{
  "num_hidden_layers": 13,
  "num_attention_heads": 3,
  "num_key_value_heads": 1,
  "parallel_block": false,
  "extras": ["some layers without attention", "local attention windows", "shifted keys", "capped logits"],
  "init_std_up": 0.0286,
  "optimizer": "muon_variant",
  "schedule": "cos"
}
Each number is 500 + 25 x the weight over its row's rms, rounded and kept within 0 to 999. Layers, rows and columns count from 0. Numbers have three digits each. The size before them is the row's rms in percent of the matrix's.

# up: layer 6 MLP up, 1152x192, rms 0.24, rows 68-99, columns 96-191
# down: layer 6 MLP down (transposed), 1152x192, rms 0.0979, rows 68-99, columns 96-191
up68 115:496490474541530491521525530488477521542492496481491460455498540466508499494495510518509452498523506520477532515497474468545465492529496505505470515499487572493512514505459482511537531477501486503474532472513513520529479493531485479489505524512483517517516499504505484504502465498477464541
down68 106:479476525453489535513501460480474514443505527514494523514536497491518489489496491497526518518468505525490471513464481510487532498507500472456493492470501494535493523490511516478506553474490515485537507488486467486455474459506552505456531485514499487480437478479550491479502482499477487489
up69 100:511532523526470459520488546504506521516490517517518509480554470480533491486515495522489483473541483489525477511515500498467509524519499474467472514443490530491482498493519461513527501563528481521525533495533492498508518505474540505490518499470502487481501469469503512482486516491484492481
down69 103:506542498484517496514501484508504497483507493509524494513493491463512513487472503477527503487538500503519486481474494541500477498498518503490474503543478467492468534500471500453527484490526500491461458516507513512503516501516536566544534532549514523487487514488529506478507509492490509464
up70 105:483534513501505511492492465485499477497468476491488475539550520522546516477503529516497509531515492498562494524488536546506513520538521509489520511555445515499502469523515469494534511536496515501475514481527538504476511527508501488519501492511520513510485518480487482475469485468523509516
down70 103:506508499484477518531527523498469508490515480484453470506521522525503467483519490530498460499503479498518499482511519500480522531514495474515471474566470519473488512466539479472475520499508494527512529500498499533528520497495444471481463552479484532489473509464488497493486529545513487447
up71 109:482487545483508496489506474515482489444501494493486513490491454523467482494481492522497472522536498510510493488475501483501465518516541482486528470483514434505466534527494502488491482482553491466503497494474500557508514509516547468478552538485441485482539520488525456457523527527542508489
down71 107:495513489506479475500531496516506489479525504493481531497509519500469498505487480524492521537533516504518479519539518476505490504468456473513529515508465514513511529531482512478472515504514490491478491498530563496490491459514509475511530504491512528476531534489476511453504510500481522468
up72 105:448431481494514509524513511488544494512511516505507542500485461478494503522523547504493513496500532515484466491465435514523478559477510481476496542471484483509491513533456513519518534499488479516530491511500496501560482483475487526509493532526526526479486480504444465548529453471472507526
down72 102:545520505497567508498506487561529458473510485493483515487539548496513477484535508511526484520540494471516511456493508540484555503535484497513513500490527500494493456469507490515488501493482526483466513431505482448522484544439528507481531493522455534526482502483472567448496459550536522499
up73 111:518505515514544482491488501513507510473488464477537510480505475507495506491511522523493495540525532549490488515535448466460542488546493531551512499532504509517509526492454522483527461447461498479495503511470509513491483547497522540446498488549495467442522489495527494447516521459559496525
down73 102:491503491509475525496479514554449526544475531449544551501486462550475481485499552506505526544486500482486514504526504508508515507509509472493515481479470516532495543466467521516483481537487532511482496532425538528473477507490539551537504454488481513509519502461498495486510535433524476518
up74 096:481520502532449491440499516498477450507521493505492496496509535481474492536488487484500494486456487519497474495523482526470522521525540500483521482495502488460517479451475502474525478523532547437462461478454477493471543506496505541514540477524471501528505530535470457442509453485491492485
down74 091:497498509495500509479513465528523484501506526514470461533521530516529552491525499482530478486488467523465519484483474465525504492521460539484494532479502494481453489518469477487513493501515467547449506517502505451568471474491491496480490543508468512509513515506506506519489499496446538490
up75 101:510478502490548567540527532454505488513484509514488475512520502470489542484498487510509483542546514510521513535495489474500496480509540495515537572492488472490516528536513514469493518486503513471531456536474549458549517542521524549454477474492476477503496508480466539501493499490496489507
down75 103:465523507484539536489556521511487448499544520494512504491444490520486514514489498504492501472500509514463455502521476492517460496503539504539529496484473510476477498507469456495442476483526517522482525499530479505527465463511523514504491523541514474498461490544527431503531545493530504480
up76 102:552535515488514525511523490487461453525544481553494522511500541565527517560526513501480482482475513533507540509454508511490492515481480530508527525486473501487530524487496499478477499524506495447487521524514491478470511481527511512469512475460511517472495459526497551521475515512490440500
down76 094:471481488514434494510503520522540491494490496471484479510516472491483494469507470477510481503435484473493485525522474452539487478477507506523477523491490504477486491463510491536489464454507485470508512503466517510536511523537519540495472511535549517479479537450503510493497538522520540506
up77 090:484465505492501485421503513500508515459493478511527512502513505494489481530497449480527506500522521493505514499481477476491491483529523505512530521461492507490527528441505547497503536484466485501506531524530468511485470521491536535454454544465470531478492491502517505528523524460477511478
down77 093:480549490474521484541515460471486489515492478490520536500540530483503512470449513459507483505518541521515558530498502464496486493555536532471505470526529509502501496499500527471478459505511533476489497494524469474479515512447493502520503475522519497528510534419490503485493468531506485496
up78 094:510508494498538505476533482484480485520523524483478480492463509483476480519533457461496449499494498500503551493442478533559496519500517499487538496529488538509493482519516535513492522509502557496519521531556518525470489468456482529475473503510489507521522508468508499486488497506433503491
down78 096:490500487537523535502488478552471495527494541467540494532477539526498478489510487509511509492477506514542544534463534508501522488488487494479460512523471490500487497459506493480489468499538482532489461525514503512503500544504505514538504502514493493498533496484451482470487436489484492462
up79 108:493493476509495520484478483488499531504505484497477490550503560531503543510491500482508453489511521542512461536476513504532503500558504475469527494462508542490506531494526450547486500500474474525549507507521510484517518550493539467513542493475518482493488506528459499498507478504522512528
down79 110:473472519520520507521478498474507487490509493491487549522495484514527524489483471533505508503526474461496524458529504528497476553434489510518500508513476478478486498450517524470517479502520479499493507533507493525482496539541489483471505485501489480483530487495522564481480499450468534489
up80 102:492473498458452522486492503464478548509471511493452505523502513530526528515499478518427495499493524559497478473498466475523507481484476500459539486464495546505502535506487469467498474472500532519479503531514526515539456497501517494514515502469492487489519537451508476500488494479474478515
down80 099:531490520493499472499502493499488500474485511500535471509525539502504517502514524501496517488506508536482540500537475473506517508491504562495477483495531505530534487519434533477463482493488503524459508504503526487510539530534478520537520483553487544489499544502518505442512505510481484514
up81 107:515519491491520520520539465472522498536479527550475541528485505518494469455458523508502449489498480481475495477530497472513516491465508513503487502500454530483528440494507491527473510444524480451455535468550469463516466478498502453499537492495509522483527503463559472527495476505546547518
down81 102:474471522537496516534455541483479502536483501507546500510518474537500478503487468460526475466473463468474510560460500490552516508495532502464465468516488481487545507476473505483458489490487511479482507498479473485547512513510478527505529504467523478502507546505540545498471496486479521517
up82 105:480494491524527494507519469507462474535491529474514477483538469518515529492487524493537523527527511531515496465478511512501515507480512482470489508517496497513528531521474500468513475490485495447501518507480538561478469488465485510517545501511496532508460516475481496514472474497491511496
down82 104:508507483536518502527512492512469527515547532498537476493480524511505487427531463538516503505482568493494534552504526468504532491521463483528472531508473483532527548501523483514456518482488562494483487514499548510496456471486520560488497480495496488539514508485514507498426489501477490487
up83 101:495515455483543507490525579515500494488502486535462491491492495492497541509510510472459487495514513550471448523491485524517477549471584513504488506460484487500488507499483519499524551500580487492494490536493496497469502490508518473500474514464495487514493480506487502511464512482515460493
down83 101:511500500499485535528468492492495461463522540480520487519516479502473498479516480539506505460442509522525484499501564517502504523535478479486503478528501524501465545499483493499503462504469523500473504464525546525526491470494524460483483466520506512540512534493528467522470489558511529523
up84 101:476544526503480480515490529481504528519494502520465527522489515508511511483514493502539501537453503515505480523457505454524520472528520519510515506524490513476533554510458469545504490466485518526495520505497509453522517516441495485460525473507469491448529489474520438507518459519525542524
down84 104:485496452503484531513500454455486494521524481518471490457536465505522521534440494495496485490511454513509489479489499453469508460485542520469508557505472521473497495485511512479506511513561502503492513471505501463525469494507532499478463504487461442515530479543528488499491477504504483453
up85 104:480503502498487520545493473487444565440521511525491526476524523498483499507496491486487478500526520478534513493485489499495508518490521511502437502542471525550523494492487499477513506495482498506554490534516511555485489471468515467532527507505485499485534523534538517500507486538461482496
down85 103:499500504480526468510526500501488492486498525500514496506475494493490553532498484506519468537505507500487520552517462476518553532481514453506503521480516442524497497498484464502515464470539500524490517468510522492530507487485516487517463510488512486476500566550498474456504494511492525552
up86 094:532445517501517469525484530501469528503469517515507541498530495454508504497476486529507489541465511482511495506503491503514494468500502525505490468460527520507500446511455517479494516537511499522494500519529458460551454482516543501456487508490556491491555481483502483504482519464477484474
down86 095:545502460473484470496504506517489526450503517548557494510530455489509471510564507489486524477491512570472486460483521543509484516539563484482486486494453501453467531479531556528514479502493516509505483501505504531486544466486475500506488478495498539534507527506526530489521523495483510544
up87 091:490485486488512518526511504512490519494495497484524478487476541487532488483491501511495524481456585504482517537483471509508495501479492527491512494516501494534502495518527455513459487542487486516527542474533578500474472495483538559456493496517514493492488482481503490473529474515494503537
down87 102:469536504490476493502488519479549520487450495479491523468469500538526500524523519499533479485482477471516448472519521489480465524475507478459459482550499485484467515465539479520473483496516494495490528488508506555538516526478456503474519518526497502506487515459481526549457522509503500526
up88 096:501487499457517487523461520473486467540487453466505515474523508532477531538565474478501534490518501528521515486517495486476479503475489496498513474495525502522529480545458472512478544458473487456498499493499540466514487499471494505486553532499550492478477500482506486519533483530503476484
down88 093:512508477507483489520480553514481513499542504462512480481527516552532514479521495480533530535548472510483482532482501452471557504524458491514453485507519517495503517502521517520481476474524469510483468545501536476497488476525483487522496476495515509490495517468496473508519524511516490525
up89 107:541472456516513508477525498503499466510508477492509524511484518487583457524498531538492522451513509472477487500470507456501506499519453508498502554465484520498546473489517520526505516474460471522479535502521514524494510496554505498503487488545433492498531487484501522492543492533504499517
down89 110:484465504517513500496490529484496563511519485515554561534461482518491516531529550511493526472442522498492512561499497458509516509481521496532493509476500468492520519496499529500534489477501506501510510473487506473501496501484523529523499486481471483451456499541466540521498524486506525483
up90 101:509496507509508473449501488511512480509479508501518510487507526473498467489459456485507451512536506503530502507454510501515479492495485452501506503527522489458500492496488525472476482473483483486487506488546488518473436488451491494514541515496505534513528493496506493478533501493491526501
down90 103:492516520506509509473546542549512520499456469499495469500520460486485529495488493470523510522489464496502478512540494482483495455504525499474466529538521538488462455490474505515515487537467480460544466477460498524485481510506486531501505475495504522537479483495481522494449495551474530508
up91 089:453531524552511523498506496494483510494466476492511575505519528462507518461528502472442513504526475484438545513496479469544511494475512493481515466508463457497522527479517499506509506464505471520500497489527492478551495492499499473493538520461512504488494488525497513497507540485529490501
down91 089:475502476531482511525437498536489540500493495509513511524472500527539485475509447466498533543508521483489499484478501459500524498508507500483516504501485466488502524416530478452449514495539467542525472516503500508503524501519536498513478513538495531519492523572475498497511546477485493502
up92 085:527491491502509518549499493488537527519519468514481511499496456485471492502492483535488518489497502517521485472468452472527485485488488497523506487577521536495506515485474489480513469541483501484511499547512543550468517497468511479499517540502538534490509458482499501529452444504517509522
down92 088:541476463480482490463492496486534486499511478512508506529493434474476492540485507480512490494505538471518472502479500495485501498483508573502479526459506499501486434480561457519513433493488471456505489478496516487482537497520520528522484466495505492510545561521521478489512505522466508465
up93 099:524440474481498538494463473481487509475495441507491478532497524527509477510495475569510498503507479504441496538553486448483516497476523545502510495493520487541500492507514526468518489517510494479525497505476472501500536500525489501510491504539538492504479522449526498513447499511494505510
down93 100:532513455512505468486502473477454456514520519484472480533527494544488503513461487552484499548509465495469527508523454453532524531476551483468498494444478494508499503499498510481517489524484500520426495487479541481509524489522503518544453463484525456515500531450523464483454509494499491495
up94 099:507486482515529496534469523482530459461480513544474518529543565481468492459497502498469467533447501515497499514456501510475523500511473461501484476495511460520546531512504475502492475542470495502490461485493505558481435475503464536473498466504484529475493521454472483528496485492537477521
down94 102:472458440497510466479519501486484473506470459490535497520518503483485517536519540464519487527490507533494509437470504519499503460490506518507522474494519480484501455499503505500512532490476530492511500524516522510536543486493527481491448481533482501458517551512493470479487517560485493509
up95 088:501504524483506500485454530490493501475490508489469532547507475525499463532485531481497461481527481532511495472545536513450502513508518543506541492460508479494508478496510497571494481489511536535477514481502543522527495525445511485509525470493542462502507518478500502500460487514521526524
down95 093:433490479490499501487501467523516555507461501491518484531503554461480554529513518525497510572481508536484495501489473488489512517511470500469521503517541541460481494506522486474479562464481459520513494527526483545480481485533510456513506537493505504467485480531505498509523519465508499493
up96 091:493498483509520549482498492511478491492438501534501489492506487507524495490518493453505500411512515494509483524536496508436487517488526511506506522523530465510539485520501518468503508462475491514524505538499457512472526515501521484552501499514529549482486505522516514476483457518482503482
down96 089:464516450498483481497480544466500472513520507507521513515469488508513519473474499499491526511483540542543467532504535550474531489477509470489509506485466482529490489491485516491499452471519545454469494508520490473513529499508514490498512501502486490497491529489549485467466508548485495488
up97 102:513495499500521498466481513513561538493514501507480487543511442474501488469493476564480541511514486491493505545500484506482526469501559526481505509512521524519493502538476503503492524455510476528492491547505509488507462507494461493507458487502447480501508509521487500463528492475495526491
down97 101:505518460475489507497541449562503490527546522498521481485472535511521519550521483483515496467480507541490487495500520513511491526534513445499536502444489434487530512489468491544481504500486457523489493521489498506517480507497521508487503507518550508492449503507526513477486522503468493498
up98 108:522534498507464526495503484509496485534451498521499492515456494491443535511470510471490516450484496493532529536468501451517465493479521524489510493473532466493516490484507544509509516543534487540485532498499497521498497535510522482482510471528511469520489505507469501517487491524506564511
down98 106:489500506484495475474505489482511524521507529527493515527465517495515493495473490476506543535499484495491456471497501510500540482502529504552522489488471498514508523472488474442511476471517511554500509521489497493471481472516510481463512461459493507462515484483519524504531498479499469475
up99 083:468485520513482509479508483536497489522508491488509555495484496509546529488492495501451508469514540458482532483510503497457456519480482496479541508462491458494519475519479454551527451504443508511484508460531507464487500496471496500508518536476498460502469472536470464539495505498475483528
down99 085:503493435487513501475521505556538478522499523530496479542479551551515528500527479521487501476476537446462520510476516500477532522480499480511519462537449464483490485500503455481465511526504500520504521499517498475491535503482522500504482479472492525514522530530518469536497516498478458542